Each number is 128 + 24 x the weight over the matrix's rms, rounded and kept within 0 to 255. Layers, rows and columns count from 0. Numbers have three digits each.

# layer 7 attention query, 64x64, rms 0.278, rows 0-63, columns 0-31
107102151157138164151108107138108164130112080130096120118129144150115145113103130134147114136087
086132100121137101122107128118137108137151111142151104107163142121083156140129118114141116135149
157125157127116157125112107136095154131128129088092142131113144140168101124143133168114101113115
106133132163077114147130115135134124117126142133130105124113103125094163146126105118135152125083
130086129148111158168081113126100135148130082149118151118096128165116158133130141189127124110085
122113095159139120144130141121133140138145114151160141085109131123087148114103111104128135116153
125129147125084149136152111134124156176100128138136115144138144113131081105090112160108135144144
141136132151138165162114097131099112151122106101127161088094134146157158103100158135123114118109
146141130113087102077167137131123136123106124167152119151129153110108085106100149117118165133157
145124105142140128127152107123139077118123108178152110110089163109084107084108145144145161122139
150148137148138192121115119142134137102130143139112111135108126139141090151096055214095126151134
126117171162114156097127118158173106133124118117122157064102103161134146147114144109103165089107
112125126146135124063169130102135145088125134122089135138129161109113109143117130166138179099213
106123131107158106079163140177170161150155129122136056127106088082092126141111133152159114135087
094115104116162112118135153129124083160115133119146163142149103133128133130099159110134127138102
163109171080146132101125113142078145130139123111127120174170116156127136080115115171149122138150
108124097152131117086101168150143108144087110156137125107118143112127149145097106142106112137101
107147109151148146204100136123140076156180151108149118123111130116176150119179109110119091193129
172116139109135153133114117137106087139111107137105112097111153139144171141133131135127142094065
122146138133121124134109108126123131164135152127153160105131166109114148110140104125139133120113
110144111154154097130133167140136141125100119135124131104135110174131075119080149102151146134159
101150105134128098141103133116102118116163126116103118127162101109116168127123082097113149110130
171142119128123119099154091154122105093133103106095112176158091146144103124152125111124142120108
084127110117109149129172149136202125139140142143115104124179124139105119130130116118139144128125
186078119139109104116110117122115126164129138144142118158120146117094158132114144091103117105157
109150117150098157137121108168116103102133103098097121162124137127115116144145175110136135087054
083140140123110108097121138182099167117097127111168091111125128122156108097157129137141145127165
111085118148145119151126143128096143120112149089095131132129113110081139101118133152162138094123
132175147170094159113127106104119119112148080122095146109112108137126159117123128099150130116120
097123178141116093116116107134110126153179103105107167103152123132127138126166108090115111124117
129091088113154107117123098150122135146114138134095055084160142146130121146138125099121145123140
122148096128087110130133136155096119096136136152156137148145119112117103100163170150092142168132
097136168097134088087109130143164097109087120137116141134140147125159122133079149130115126142161
118132126158107133133126122139084121127140134086117124132128160099126137128159146159110116118128
131124117130143113118162143121163137114106125149170132116156116127114121129109128103136125147134
125139150119140117090130132127144124127115107115110137137147123106140123146125109151119122134135
138159114155128116133123091130094119114125112081146138160121103146096142140180159149107176148126
139127131123155106117151116114158127127130125147161116106125110119130123137123110111130129142125
161105141133110125152090130103117124142134125133138130162110142168138147123105127110080107128142
102093103126108139124157129121178141120126122149128077095147129126110127142096107131155141111115
098123125125103150111118141101113111152122125155136112155089156107117121119108157151112119124161
148149142128127106130152104122140142136117115175150107098116142119129085117114118119091163134138
168072103159119133088145094113120122163129123154116191130116142152143166133127104102097093106155
153112124118109095149147118139128185097127158118163132113117138110103138152150137101095156138182
109118106156149132069124107140098114141146104089147127124133163111164128150117121122159106100136
124135137166144109098099128176162096127098118123109159138142116127092102141119091110130204118123
181142107128124135121147136124134138088175140133182136165088153122103140105135112133131099117125
103147061132136135099178102120115086108151117109126119155140157144096101073150160126154176125129
133105072129135090157139163160093120096139101121137168178121144086115120086075163145103146124165
140097082086141128097144152107148189121154140114077117132153140128132168095117181114165122116088
085154166146093142081172126172092129103087095171119105175058113139196032059167098113152114142160
091136137147126085117115144117104102157129133204135136063122153108143127124153165148125138139186
139052114115133116145122074126151104163124067117118100180140142164104152134180180105112094154116
124133134149127131129169110136164127149106136094132087141102114112142173163110119089107146048151
102164092121131129097121123123132129112165136126121090141135102116142122135112107138137150115145
130132119105140116091161124131137109164161139132119090127129127137180106083135132106131122141143
161108102147191154148102141129135134061147105090121140138144144154113122131114090111127164068119
133155154114053159106142138143120151093085146167121151161153106116138116068085074102104119154162
168086127129129154149112109111130092147155126105180116128106145093149129101108101141119131128145
104100157125147111107155184117113154162103106097117083118123198123136136137148113111131136159095
106101148161127153135149092127115133104145126129154140117125125113108116101128134161122132117118
107156078146104117134184080142171149123067131154158105136092143114106140142090098138111069108146
145127186147117162146116109133087184130122169117137129152110116090115117127133156098173085120141
156161097147122151170125090088139183101142087118103152156126169156171152096097160145091111156166